Each number is 50 + 15 x the weight over the matrix's rms, rounded and kept within 0 to 99. Layers, rows and columns count from 0.

# q: layer 5 attention query, 64x64, rms 0.123, rows 0-31, columns 0-63
# k: layer 5 attention key, 64x64, rms 0.132, rows 0-31, columns 0-63
# v: layer 5 attention value, 64x64, rms 0.267, rows 0-20, columns 0-63
# o: layer 5 attention output (transposed), 64x64, rms 0.721, rows 0-19, columns 0-63
q0:52 37 64 57 46 28 52 43 46 47 54 54 47 31 47 53 63 32 49 53 37 38 50 18 29 63 70 31 37 71 59 77 60 38 74 48 41 33 63 34 74 45 36 68 47 24 56 63 42 32 47 68 59 34 46 39 46 44 48 47 34 59 60 37
k0:39 65 51 57 43 52 47 68 64 48 46 54 54 32 31 49 44 41 51 70 45 27 47 65 58 71 49 55 47 68 63 56 41 39 68 34 32 48 38 51 55 63 62 46 63 54 53 44 47 47 44 42 75 42 59 34 57 34 40 48 53 57 26 58
q1:46 61 43 48 51 28 45 26 60 50 59 40 42 69 51 66 44 46 65 67 16 50 57 62 63 63 58 47 52 45 32 51 64 48 43 61 63 52 57 54 61 64 20 28 50 65 69 46 53 56 60 62 55 55 60 52 55 37 44 42 53 38 62 54
k1:46 42 44 42 65 33 45 62 52 58 76 54 53 51 81 52 48 46 52 43 42 32 47 37 79 63 73 47 42 50 58 63 61 39 53 67 71 38 49 49 47 62 56 24 34 49 57 37 54 50 50 32 58 48 69 47 49 39 59 37 57 23 48 48
q2:69 53 52 56 36 50 41 59 45 69 61 59 47 41 51 54 46 46 48 40 35 54 53 60 61 41 43 47 33 54 35 39 22 37 42 60 37 48 52 44 69 42 52 53 59 71 47 59 61 44 50 39 42 32 57 47 55 68 45 54 50 57 66 54
k2:52 42 42 48 46 50 44 29 40 52 42 45 56 57 28 46 57 61 61 40 47 51 38 48 35 46 63 54 58 37 54 40 54 44 61 69 61 60 52 50 48 40 31 47 54 53 48 81 68 59 61 52 58 45 50 54 58 87 54 60 31 74 47 46
q3:39 61 46 54 44 46 61 55 63 37 29 50 43 54 53 48 56 50 46 49 55 68 48 53 35 53 54 42 37 36 52 41 31 59 54 26 47 63 64 29 77 31 69 42 41 46 24 19 47 57 53 63 48 40 50 40 59 62 40 55 44 47 60 47
k3:56 29 68 60 45 43 47 45 67 44 37 34 47 33 42 46 55 26 42 73 42 50 65 55 49 50 43 55 36 27 31 53 42 45 41 31 57 49 45 43 45 49 73 60 50 52 49 31 70 49 49 39 42 41 52 64 48 45 31 63 44 44 66 54
q4:39 52 51 63 48 47 45 57 38 49 42 49 41 34 57 47 41 57 43 55 33 57 49 48 70 43 68 31 32 50 45 39 44 44 40 35 44 64 64 54 68 37 41 22 38 49 33 62 60 64 55 65 32 44 71 39 55 43 32 53 61 30 20 47
k4:51 36 42 42 58 60 24 41 43 59 39 41 60 54 48 31 37 57 60 40 65 32 52 40 71 62 42 73 54 56 38 53 56 37 47 73 64 63 43 60 72 52 53 51 54 41 42 54 56 49 35 62 50 56 60 48 48 68 60 50 38 77 30 39
q5:55 57 64 36 34 55 82 59 68 49 39 29 73 43 50 70 33 50 57 07 56 73 44 47 38 54 47 49 20 55 49 40 49 33 70 57 38 70 33 51 16 42 35 62 54 46 48 63 30 32 40 18 51 16 34 75 60 60 36 51 24 80 91 64
k5:40 45 47 83 45 77 75 37 69 58 69 33 77 52 61 41 32 49 72 35 38 64 52 62 56 50 49 64 23 49 60 30 52 40 51 51 53 71 40 35 35 47 04 62 62 67 38 40 57 34 42 43 53 53 10 43 49 48 46 48 61 73 64 34
q6:59 49 48 53 56 40 56 44 53 66 70 46 40 58 50 66 46 38 42 52 36 62 42 49 52 59 58 50 58 60 39 75 66 43 51 59 51 30 56 58 73 48 30 26 46 68 44 45 51 46 41 43 62 41 59 48 66 43 47 47 62 44 63 56
k6:52 61 39 39 53 39 19 56 52 59 50 69 34 47 66 48 40 58 33 42 47 35 35 38 41 51 90 33 64 39 51 76 50 62 61 45 56 53 60 61 43 36 44 44 25 60 48 52 41 42 51 47 67 30 49 49 25 37 68 46 54 53 54 39
q7:70 51 53 46 70 79 44 50 52 67 57 47 41 58 45 72 46 50 54 53 18 71 48 62 54 45 44 65 16 24 50 27 41 54 56 49 41 45 57 69 30 53 27 44 50 60 71 60 56 41 61 17 32 54 62 41 62 47 58 61 54 37 60 65
k7:55 47 51 56 54 42 46 57 51 50 64 45 48 84 67 54 62 50 40 53 43 65 44 50 56 33 52 84 50 64 45 57 71 32 41 46 43 39 61 40 57 56 29 46 67 43 44 53 50 38 52 46 37 61 59 54 25 49 69 54 46 37 38 82
q8:42 37 77 22 42 52 55 60 35 67 72 52 50 61 60 40 39 64 37 52 21 74 56 46 48 45 51 47 50 41 54 45 59 39 48 41 40 47 61 44 37 66 57 45 16 62 51 64 45 55 32 73 49 24 76 55 54 44 39 52 62 34 51 24
k8:30 43 52 16 42 35 59 47 46 56 82 58 46 44 26 45 50 16 52 60 43 55 27 48 48 63 32 68 48 73 60 44 42 33 49 63 43 36 50 22 60 91 74 27 62 53 51 52 64 48 32 61 32 30 69 63 71 67 39 50 64 37 79 58
q9:27 50 51 61 42 46 63 20 35 48 51 46 53 35 27 37 59 48 72 44 53 55 48 73 69 52 67 31 36 55 50 57 63 53 52 35 55 89 54 66 85 44 37 42 73 51 46 49 52 53 44 68 37 53 56 64 54 66 30 40 63 62 55 28
k9:45 64 38 71 28 62 82 61 46 44 58 46 46 70 28 51 47 75 49 55 41 63 74 76 57 31 62 53 35 50 40 62 45 47 47 48 48 45 41 45 92 74 51 36 46 44 25 51 80 32 43 48 56 58 41 59 67 60 48 57 72 44 50 27
q10:33 56 35 75 56 56 27 56 40 74 48 28 40 50 61 57 58 47 15 49 26 54 54 49 51 42 61 51 31 54 40 48 56 62 55 30 60 67 59 54 81 44 45 22 34 38 27 51 69 59 33 60 44 25 73 39 86 54 36 59 54 18 28 38
k10:45 77 61 54 58 53 56 56 59 41 18 64 33 33 44 57 40 48 47 57 58 45 43 53 30 56 62 34 58 35 24 42 32 64 48 30 54 42 54 47 36 29 42 56 37 41 43 42 24 55 47 66 62 35 34 51 46 47 33 41 43 56 60 62
q11:42 36 70 49 39 38 45 57 38 52 42 45 36 80 49 29 48 55 40 45 47 55 66 68 83 46 68 29 54 55 62 40 25 49 47 57 29 43 52 48 44 62 65 55 47 74 42 74 55 45 56 44 73 33 63 59 48 51 43 53 51 79 64 58
k11:39 50 59 56 69 29 80 24 32 35 27 16 56 39 56 46 62 36 36 55 41 41 70 51 38 48 58 54 42 43 37 43 27 58 65 61 45 31 68 41 31 65 49 63 33 65 70 49 51 43 65 48 51 45 25 56 52 43 35 44 62 64 52 35
q12:47 55 29 42 59 63 65 67 41 57 46 58 66 43 65 27 36 40 50 58 58 52 44 51 58 59 56 43 21 36 65 37 42 46 42 52 17 58 72 49 47 49 52 79 57 40 47 48 69 41 60 65 43 33 51 26 48 56 48 48 51 43 67 29
k12:46 30 71 50 45 52 45 41 47 55 54 49 41 51 46 43 48 68 21 41 70 27 38 52 50 49 50 61 57 50 55 62 39 51 49 43 60 31 50 64 46 43 49 83 81 58 73 40 51 30 38 54 56 70 30 41 20 62 44 58 47 58 31 46
q13:54 55 25 35 59 29 46 68 47 52 56 34 48 69 54 49 57 47 55 23 47 58 28 34 36 45 44 31 57 51 66 77 33 40 56 57 73 54 45 52 41 32 35 45 43 55 78 23 36 38 48 61 62 45 68 60 57 61 59 39 36 53 53 54
k13:27 39 55 64 31 32 20 54 31 66 50 50 62 64 44 59 61 49 43 45 40 50 38 64 58 40 62 33 58 64 55 52 62 54 43 54 41 65 56 71 63 76 72 33 77 58 75 60 28 40 58 62 66 35 58 44 52 60 76 35 42 68 79 61
q14:50 49 45 39 39 52 38 43 51 83 93 73 56 49 19 45 31 44 46 53 58 58 49 52 78 23 40 58 58 72 70 82 55 41 47 66 56 34 62 52 24 45 44 65 67 52 60 82 57 60 53 23 67 39 38 60 38 33 57 45 57 45 67 81
k14:40 54 47 32 60 69 78 63 36 54 38 57 60 33 62 54 27 66 42 55 23 83 23 53 45 59 49 40 49 78 44 40 48 47 50 54 31 46 72 48 53 61 45 50 62 58 31 56 74 48 44 57 58 33 22 73 55 48 53 49 53 64 66 69
q15:69 52 36 67 50 49 41 44 64 59 60 36 53 55 49 73 52 59 53 66 43 53 58 62 35 46 42 45 69 34 33 32 48 68 37 44 41 50 58 44 43 56 41 32 45 27 49 42 62 62 46 64 51 36 48 61 60 33 48 53 62 35 65 52
k15:37 30 29 59 78 69 36 64 54 72 72 55 62 48 47 46 37 45 62 51 55 50 61 50 79 39 60 76 53 52 56 65 38 71 70 59 70 75 29 66 41 61 35 35 48 15 64 41 65 49 63 40 50 38 64 66 55 68 62 33 40 49 38 49
q16:41 49 65 54 43 37 61 57 51 54 26 55 38 50 24 35 51 46 31 41 58 51 61 44 35 48 51 70 25 56 46 45 48 67 42 59 35 67 52 39 47 43 68 58 66 58 55 43 34 38 46 54 62 62 58 49 50 46 24 51 26 69 70 59
k16:64 55 60 54 49 52 65 44 55 37 53 51 56 40 40 54 66 77 59 51 38 48 75 45 30 26 65 60 21 25 49 43 52 55 48 47 67 44 54 45 42 36 40 47 43 45 42 32 49 49 30 69 54 60 46 67 53 50 25 55 45 53 76 46
q17:51 38 40 40 63 49 50 49 43 55 25 55 53 45 47 31 57 67 53 29 68 52 81 44 42 49 30 41 39 32 66 58 64 53 40 34 44 48 42 44 29 39 81 57 49 49 59 47 30 39 41 61 41 40 45 58 39 53 36 58 23 49 49 60
k17:60 51 52 43 72 53 53 57 53 50 50 44 49 44 64 56 49 68 54 50 50 54 49 52 51 58 32 45 41 35 52 44 55 52 63 36 57 52 54 50 50 48 61 47 53 65 46 51 35 51 47 37 45 54 43 54 50 44 41 46 44 41 56 50
q18:58 72 37 53 51 44 44 40 38 32 69 27 49 55 51 38 42 48 61 62 27 65 47 74 54 51 70 61 51 57 48 34 59 52 47 51 61 38 44 56 75 64 25 36 46 71 32 46 61 66 62 64 50 63 64 33 68 42 69 38 86 49 41 37
k18:37 38 54 56 38 39 25 50 51 48 59 46 55 62 67 36 43 45 40 53 50 26 64 33 82 62 54 50 75 61 45 62 74 31 42 62 51 53 31 42 60 61 52 48 47 46 65 52 63 54 69 41 63 30 47 49 50 53 55 43 57 51 39 55
q19:60 51 69 26 59 54 58 62 58 59 42 57 51 53 48 68 44 32 58 62 62 41 46 39 27 39 46 46 50 62 67 48 45 36 82 64 50 35 49 41 34 50 54 70 47 27 58 20 32 53 52 32 48 46 50 61 53 63 46 45 41 48 43 64
k19:48 66 50 66 44 73 64 68 58 35 46 39 36 50 51 65 61 43 42 48 29 53 57 71 27 56 45 23 52 35 56 39 21 45 59 27 18 52 67 39 62 49 48 57 44 29 52 42 57 32 33 32 66 30 43 39 52 24 40 48 85 41 62 68
q20:39 44 41 29 32 59 53 45 37 44 37 45 39 47 23 61 55 45 30 41 36 40 29 39 41 40 61 49 54 54 55 14 49 47 73 47 64 53 34 28 37 36 51 54 38 35 62 53 43 50 35 40 36 50 84 40 50 61 44 50 65 44 43 51
k20:54 28 46 40 62 63 66 54 37 43 53 53 58 69 55 39 19 68 32 72 34 56 57 32 49 40 53 71 18 44 45 48 56 47 40 70 53 39 36 49 46 46 41 44 52 53 70 44 45 52 50 61 41 33 49 55 46 27 51 62 41 62 52 48
q21:47 46 72 58 26 41 63 55 51 60 77 55 52 55 22 71 49 62 61 56 48 52 57 59 67 54 50 52 72 71 70 58 61 47 40 48 48 47 39 63 35 60 31 67 46 55 58 67 50 55 61 71 56 60 47 61 44 44 52 45 30 37 39 63
k21:59 45 30 46 21 30 62 59 45 52 55 64 53 65 74 90 79 55 58 40 53 56 57 42 63 70 58 42 80 48 60 56 38 48 33 53 52 25 48 65 38 68 42 47 42 52 58 66 52 71 42 54 40 52 77 58 60 76 53 55 61 19 44 38
q22:66 40 66 41 65 26 42 44 75 57 55 47 57 62 69 49 28 51 59 68 59 27 53 33 50 53 29 32 53 65 42 64 57 29 40 70 47 14 51 37 60 51 35 63 63 55 73 37 63 57 66 51 60 80 34 79 40 67 67 43 37 58 60 67
k22:60 65 76 62 59 51 31 84 30 44 34 59 35 46 62 33 46 53 35 69 34 32 45 50 45 62 55 18 64 33 21 04 44 47 74 23 22 29 51 42 40 61 37 46 62 54 43 57 70 54 55 33 33 44 38 48 69 74 36 66 56 65 52 46
q23:36 41 53 53 29 37 32 54 21 68 48 40 58 48 32 40 56 55 63 40 52 56 48 40 50 51 57 53 68 66 67 68 78 36 29 31 27 50 43 41 69 45 70 71 54 33 46 55 59 47 44 76 63 53 67 48 47 70 20 37 55 70 44 56
k23:55 23 91 63 39 47 69 32 67 47 15 32 62 59 51 62 47 79 77 41 41 75 54 56 19 56 53 44 49 55 33 43 53 35 26 36 45 22 41 52 62 68 66 25 55 65 49 45 53 73 30 59 43 70 56 47 57 55 19 66 64 51 43 45
q24:54 67 46 44 36 63 43 48 41 28 65 44 48 56 34 47 70 55 62 46 44 63 39 51 25 65 61 38 52 38 62 29 32 46 50 29 47 80 47 74 58 39 59 39 45 47 30 59 36 57 36 77 51 26 58 19 67 58 45 53 38 65 64 35
k24:67 50 81 39 48 53 72 47 44 44 74 36 44 46 64 32 58 37 28 65 47 48 62 42 37 45 22 32 59 46 70 60 67 33 40 16 18 59 75 45 18 14 44 66 44 47 58 41 32 52 64 47 61 25 39 46 23 54 49 46 40 53 55 53
q25:37 52 35 69 58 40 38 38 58 79 21 38 65 40 61 40 33 56 43 33 57 36 60 69 74 56 45 60 42 70 75 37 78 56 43 54 29 48 52 48 39 41 73 56 52 64 51 32 51 32 66 61 50 61 38 45 40 57 59 67 50 53 31 70
k25:47 36 33 41 65 43 53 58 31 46 34 33 45 49 46 46 42 49 52 47 43 55 46 45 51 47 42 34 52 53 48 41 61 72 56 35 45 54 74 51 52 54 38 61 57 87 28 35 19 49 48 89 35 36 00 60 40 78 54 52 26 96 15 31
q26:71 43 71 40 59 38 66 55 62 42 30 63 43 50 56 44 30 45 36 63 49 53 52 45 31 55 26 43 44 56 39 50 41 52 65 58 63 12 52 39 24 52 39 55 51 49 61 25 45 54 56 35 42 72 25 74 38 41 54 42 44 51 47 45
k26:78 50 72 43 76 46 53 39 70 59 14 49 37 33 73 70 44 37 23 43 73 36 74 41 18 60 65 21 54 36 28 70 61 39 31 20 45 12 51 38 32 06 39 56 34 52 49 00 02 43 27 45 80 32 06 35 04 22 33 41 35 87 52 45
q27:57 53 26 42 73 41 58 29 45 57 23 37 49 61 39 66 50 32 33 51 68 48 51 24 68 71 22 70 40 74 35 39 29 53 76 46 72 55 36 18 51 52 18 41 63 64 75 22 49 45 57 30 44 52 41 57 73 29 73 36 37 58 58 49
k27:36 46 28 65 76 39 68 51 25 69 32 43 57 33 36 48 65 47 57 38 59 14 43 46 39 51 34 42 36 54 45 40 64 53 60 33 48 95 58 41 50 50 28 63 35 33 64 55 50 38 45 37 49 61 59 22 52 63 76 35 20 42 51 55
q28:45 63 30 38 62 51 53 55 38 42 47 40 71 49 52 46 49 31 83 56 47 47 48 31 66 24 48 68 52 44 33 49 57 34 41 64 56 62 45 22 42 80 20 61 45 39 65 53 50 24 50 54 29 85 52 63 39 53 59 47 58 49 48 75
k28:56 52 55 66 55 29 51 39 56 48 65 33 44 65 26 37 50 67 67 54 41 51 63 67 66 44 45 48 51 70 52 40 49 51 43 60 36 42 76 49 77 62 36 47 53 49 71 38 45 29 37 42 44 74 39 39 46 31 35 52 65 67 49 74
q29:43 71 56 53 61 39 55 44 53 44 45 59 49 63 65 50 29 46 45 53 43 50 48 72 45 64 20 67 47 29 28 59 35 36 55 77 60 41 37 42 43 44 38 36 73 62 66 27 61 34 71 40 44 45 43 67 38 59 63 24 42 26 57 59
k29:58 37 42 56 70 43 50 51 39 56 37 59 45 56 52 38 68 36 48 55 48 54 29 57 52 45 48 31 50 56 59 34 55 39 70 46 53 56 57 53 44 55 67 67 50 40 31 60 57 27 52 25 31 49 62 52 55 64 28 38 59 53 85 62
q30:64 39 37 39 67 60 58 32 62 66 50 66 43 53 53 53 55 59 61 72 41 58 62 40 50 40 53 41 53 48 70 78 51 40 35 45 49 40 35 60 33 63 42 15 51 61 54 54 41 49 70 36 32 58 47 32 65 64 39 64 42 38 46 46
k30:69 61 49 44 53 53 54 56 57 61 37 43 36 51 37 68 44 67 38 53 46 51 56 54 47 62 28 63 68 52 62 83 43 55 48 53 26 47 55 59 67 56 42 28 46 65 55 68 38 31 52 31 64 35 65 56 70 68 40 37 41 36 64 47
q31:58 64 54 52 28 63 45 83 32 44 61 66 34 69 42 72 91 57 58 57 56 66 55 38 54 50 03 38 59 53 35 46 44 55 39 46 48 42 51 46 45 44 52 63 32 51 42 49 39 48 27 42 44 35 41 45 37 32 45 63 51 44 54 25
k31:57 30 46 26 53 49 39 50 24 58 57 71 33 38 36 58 42 46 50 43 20 62 49 67 31 42 41 43 50 36 56 25 22 47 51 78 61 49 59 57 39 30 47 37 60 55 46 58 57 51 53 37 45 45 52 46 42 54 44 77 34 28 34 42
v0:51 51 60 56 54 36 76 63 47 43 57 47 52 44 33 49 64 60 26 59 52 55 59 38 59 46 48 54 74 51 37 54 44 68 48 55 45 70 56 53 51 48 44 26 46 37 64 54 48 29 51 43 55 42 48 44 71 49 55 41 39 41 54 66
o0:70 33 49 46 42 41 37 60 54 55 37 53 53 53 59 37 50 50 52 37 39 52 49 41 39 74 42 50 48 45 52 36 45 66 58 37 44 40 34 60 32 49 52 68 40 47 41 40 53 53 58 43 57 41 26 40 37 56 60 29 46 49 42 65
v1:48 43 50 57 37 60 58 64 62 61 57 52 53 55 71 48 69 46 46 44 56 52 50 53 53 60 47 53 68 60 49 35 40 46 51 62 60 52 42 52 29 61 60 56 53 64 68 46 42 65 63 51 70 58 54 38 51 59 50 47 50 49 53 54
o1:52 59 55 37 36 61 67 33 31 54 41 72 49 53 52 39 47 59 60 69 61 46 42 60 57 57 54 40 46 64 53 37 40 63 60 36 61 55 37 38 57 49 46 44 42 49 55 40 64 41 33 45 63 54 29 41 47 42 47 59 53 41 32 53
v2:46 46 47 58 43 65 60 31 58 46 63 35 46 55 45 54 39 58 53 49 47 51 60 71 43 50 29 63 57 51 60 58 35 49 28 44 28 34 57 49 45 74 42 55 59 53 52 65 36 58 41 57 50 39 58 55 45 48 71 42 60 49 48 62
o2:46 61 54 38 53 44 49 53 50 43 39 50 53 62 46 41 55 38 45 30 48 62 33 55 71 30 34 55 39 61 34 49 58 48 61 61 69 41 27 68 57 49 52 40 60 47 55 60 52 43 54 67 47 46 36 41 47 45 35 55 55 39 64 34
v3:39 50 66 65 45 43 51 30 60 47 39 40 43 52 51 58 58 50 45 36 44 48 41 45 46 37 49 48 32 47 49 71 39 57 42 53 50 55 68 44 58 64 62 38 56 45 60 49 38 44 50 41 57 44 38 51 51 46 49 59 51 42 58 39
o3:34 43 48 53 51 38 49 67 58 69 36 37 40 45 56 41 54 49 74 41 56 50 59 39 25 59 22 58 42 68 50 34 50 45 55 60 51 65 56 68 51 43 63 41 57 59 47 49 44 54 50 52 63 43 46 52 59 58 48 44 67 62 56 47
v4:60 34 56 60 58 57 43 39 53 45 67 36 51 60 60 31 61 47 56 51 54 34 78 52 60 48 67 56 45 48 48 44 52 35 44 66 46 48 54 63 56 59 49 42 62 46 55 32 36 49 54 51 60 58 51 40 57 46 46 54 69 36 62 59
o4:50 65 50 43 34 47 50 42 42 65 47 55 50 54 47 38 49 53 46 56 41 55 30 60 65 52 51 60 44 38 31 61 34 47 52 46 57 68 52 46 43 58 55 61 49 44 64 47 47 50 43 39 54 51 29 58 60 50 55 81 43 41 58 56
v5:42 51 61 53 44 50 39 60 45 72 50 56 38 35 35 51 56 40 61 45 55 35 36 37 62 54 47 36 51 52 35 37 48 51 66 49 48 40 56 34 54 68 58 34 51 39 62 41 41 60 51 38 29 47 44 57 42 57 61 49 43 47 53 51
o5:41 48 41 50 57 62 53 43 41 57 47 51 63 59 45 71 53 60 49 67 56 39 52 61 54 32 50 34 41 49 35 60 44 45 59 57 43 36 63 61 24 51 63 55 52 38 53 43 45 52 60 59 42 51 35 32 50 69 61 60 53 69 44 44
v6:47 53 69 38 63 44 53 45 40 61 54 48 33 46 47 50 55 72 53 39 55 52 54 50 38 38 70 64 47 44 59 41 45 54 65 57 51 50 64 56 46 40 56 58 48 49 38 53 56 62 63 54 54 63 63 48 43 61 59 48 47 43 45 45
o6:54 66 52 44 50 51 44 39 70 64 53 64 65 49 51 28 45 60 59 61 57 50 60 61 37 52 53 46 58 52 62 41 52 32 58 50 44 63 63 51 41 33 39 45 53 60 48 38 50 56 48 50 40 45 45 49 43 46 61 61 38 43 45 27
v7:44 56 53 64 47 43 60 45 27 55 61 52 58 61 47 47 40 57 60 35 45 50 27 46 46 52 43 51 50 52 55 36 47 35 45 70 42 64 66 51 38 39 43 50 49 41 52 67 46 52 50 37 34 67 52 43 29 58 46 43 58 41 55 47
o7:56 47 53 55 55 52 51 59 49 52 80 55 59 63 53 58 48 45 47 30 53 49 67 60 33 38 49 55 65 37 57 50 58 60 41 45 34 60 48 51 32 42 58 30 37 53 55 35 62 59 41 53 52 48 50 61 60 42 52 76 60 48 45 50
v8:44 44 41 50 48 37 41 52 65 53 46 51 27 50 41 65 55 25 54 58 49 46 52 42 40 56 53 52 44 53 43 54 39 59 48 63 65 59 53 50 47 69 32 45 37 39 40 43 61 67 52 45 45 18 63 51 58 44 55 60 43 42 40 48
o8:67 48 33 60 52 50 57 53 54 54 35 44 50 34 33 54 45 38 46 48 61 51 42 45 53 60 67 45 56 26 43 38 44 45 47 48 48 55 38 55 38 43 32 58 54 61 72 42 32 44 40 50 46 51 39 36 55 53 66 41 53 32 58 23
v9:41 53 51 38 55 58 39 41 66 57 45 56 64 56 63 64 33 43 37 51 56 49 65 50 43 64 39 48 50 40 39 49 52 42 53 39 59 49 56 55 43 53 72 66 42 53 42 53 53 46 39 51 56 44 48 63 48 62 32 55 40 42 55 46
o9:46 52 64 57 52 45 41 60 61 44 57 59 29 45 64 63 51 43 51 47 64 49 48 51 61 46 39 58 67 58 55 51 54 47 61 38 53 64 59 44 77 43 47 53 50 50 49 41 59 58 42 52 45 48 78 36 48 42 45 45 46 52 51 37
v10:39 57 55 49 53 60 58 55 64 58 67 54 53 41 39 30 42 51 51 43 51 64 49 62 47 53 62 44 44 34 57 53 47 51 44 49 49 51 46 45 23 58 52 47 46 54 40 59 74 49 51 50 57 46 53 53 37 36 46 61 67 49 63 61
o10:59 60 55 37 30 51 52 41 48 48 49 38 29 52 59 32 30 52 63 62 54 65 64 60 59 45 50 68 41 63 47 47 53 54 55 47 45 73 35 53 48 46 53 43 51 57 48 54 60 46 32 34 53 35 35 53 31 59 38 55 58 35 52 43
v11:60 60 63 45 44 43 38 56 66 46 70 61 48 46 67 53 59 46 36 47 42 46 42 53 58 62 50 48 41 51 53 61 58 43 54 51 39 37 50 42 38 38 42 48 61 61 62 58 30 33 44 34 59 53 57 62 44 49 61 63 45 41 66 61
o11:52 49 57 55 48 36 49 55 43 63 58 41 30 53 75 56 51 55 56 58 75 55 56 58 56 52 54 53 39 52 31 38 42 63 61 53 58 37 51 63 36 35 48 32 39 41 40 65 46 60 56 49 50 52 57 66 44 44 45 47 55 58 48 69
v12:53 42 48 49 45 53 58 50 34 54 43 59 58 51 55 63 65 50 50 50 33 51 51 51 49 28 49 52 60 35 55 49 43 48 62 49 40 51 51 63 52 51 49 56 53 56 38 68 56 59 38 67 35 49 67 42 47 42 51 57 60 47 60 56
o12:65 42 40 52 58 59 43 53 51 58 54 58 47 41 54 48 37 49 54 64 32 60 45 39 53 42 59 51 61 51 62 51 59 61 41 39 60 87 52 49 53 62 51 57 46 37 66 58 41 41 46 39 52 62 46 55 56 48 35 56 56 43 68 52
v13:34 49 51 43 50 55 46 62 52 43 59 57 64 48 58 45 53 50 44 52 49 27 55 56 43 49 63 52 46 57 63 40 34 62 47 45 54 69 50 63 62 37 61 45 58 60 48 54 45 59 61 52 67 38 44 38 55 46 67 63 61 51 41 37
o13:37 54 48 53 56 79 59 50 63 48 35 68 34 50 51 23 63 65 56 56 50 52 49 41 36 73 50 60 37 37 62 60 34 33 57 74 41 55 43 49 34 49 51 58 50 64 68 69 57 41 49 49 26 47 41 39 59 53 50 28 43 38 44 59
v14:56 47 44 41 49 37 55 48 59 63 52 46 60 52 28 53 50 77 61 42 51 32 45 55 55 45 48 50 53 63 70 41 65 46 48 44 66 50 48 65 43 44 40 50 46 61 59 66 41 69 47 53 39 65 56 38 51 38 43 52 51 50 32 57
o14:33 43 60 46 36 49 52 46 67 54 52 51 49 60 48 38 57 46 39 62 58 51 57 72 45 41 66 39 52 55 52 65 54 40 41 48 57 30 54 65 46 39 46 26 42 33 62 54 49 50 52 62 49 46 57 41 42 65 61 39 51 29 49 57
v15:70 52 55 62 46 42 42 47 53 42 35 51 52 65 45 40 44 46 63 36 37 54 62 57 46 40 50 58 49 55 43 54 35 59 46 47 41 42 53 58 42 66 54 53 39 59 46 50 56 43 54 64 32 56 67 53 28 57 59 54 62 50 60 62
o15:68 51 53 47 68 40 56 61 67 57 50 50 51 43 44 43 34 50 47 46 46 48 48 50 61 39 58 51 59 54 37 55 55 50 39 37 37 56 54 52 53 39 53 49 67 48 57 51 54 50 42 54 47 68 12 55 47 47 62 61 62 46 65 41
v16:56 70 57 66 47 44 59 46 56 55 77 49 59 46 59 57 62 46 66 65 45 48 54 52 51 63 57 35 44 45 58 50 59 47 46 28 26 50 54 66 65 53 39 38 54 57 46 57 48 41 69 61 56 43 49 38 63 52 45 43 46 35 41 38
o16:58 41 46 55 48 42 46 49 41 30 58 54 36 44 55 52 59 46 62 40 53 55 50 59 56 53 44 57 50 27 68 49 54 51 51 49 61 59 54 56 49 67 56 72 34 40 56 56 65 53 56 64 48 40 42 47 52 47 48 56 40 67 72 70
v17:61 63 53 50 66 45 51 47 73 45 41 45 60 46 54 66 48 61 60 41 44 51 61 34 51 57 53 63 50 50 49 63 38 53 60 56 42 52 45 49 63 50 36 37 37 32 55 55 54 55 55 38 58 69 54 66 62 60 54 49 52 56 51 46
o17:59 58 65 42 31 45 54 43 42 48 46 56 68 54 32 37 47 58 61 29 54 56 38 35 47 54 42 32 49 46 44 50 58 52 56 53 53 40 61 60 55 42 48 49 54 61 39 22 61 47 51 26 47 33 56 51 43 39 58 43 47 43 45 68
v18:57 42 56 47 59 34 39 34 64 55 57 55 52 40 42 51 56 45 37 50 66 36 44 33 49 56 48 42 60 59 55 53 40 47 67 54 55 42 51 53 64 42 48 44 44 46 44 64 29 54 50 46 46 46 44 43 44 46 43 41 66 69 54 49
o18:39 54 55 37 42 49 58 47 31 43 49 60 48 51 51 56 53 55 55 47 40 45 49 39 51 43 37 43 41 60 33 52 60 41 56 44 52 30 58 64 43 53 41 45 48 57 49 41 35 61 52 31 56 46 50 41 45 50 62 50 53 60 52 56
v19:39 44 58 57 47 38 31 46 54 46 49 38 33 41 49 53 50 71 55 38 41 47 46 55 51 67 56 42 63 56 38 62 37 58 46 47 55 64 45 38 67 60 58 47 66 49 41 43 44 44 34 35 41 51 51 44 32 45 52 57 46 53 39 44
o19:43 50 59 45 44 34 50 42 44 64 41 56 63 53 55 53 57 41 39 46 45 45 61 59 59 54 42 44 46 52 34 44 57 32 55 54 33 72 40 69 46 30 56 54 56 35 54 53 48 56 52 58 48 47 49 40 65 50 64 36 56 56 48 52
v20:61 57 27 39 69 34 49 51 43 41 52 55 54 46 58 53 61 50 55 38 67 58 39 39 37 44 53 43 52 57 35 58 31 51 54 48 46 43 40 51 36 71 56 54 56 49 46 50 61 44 37 50 61 48 46 45 50 51 56 58 68 43 39 52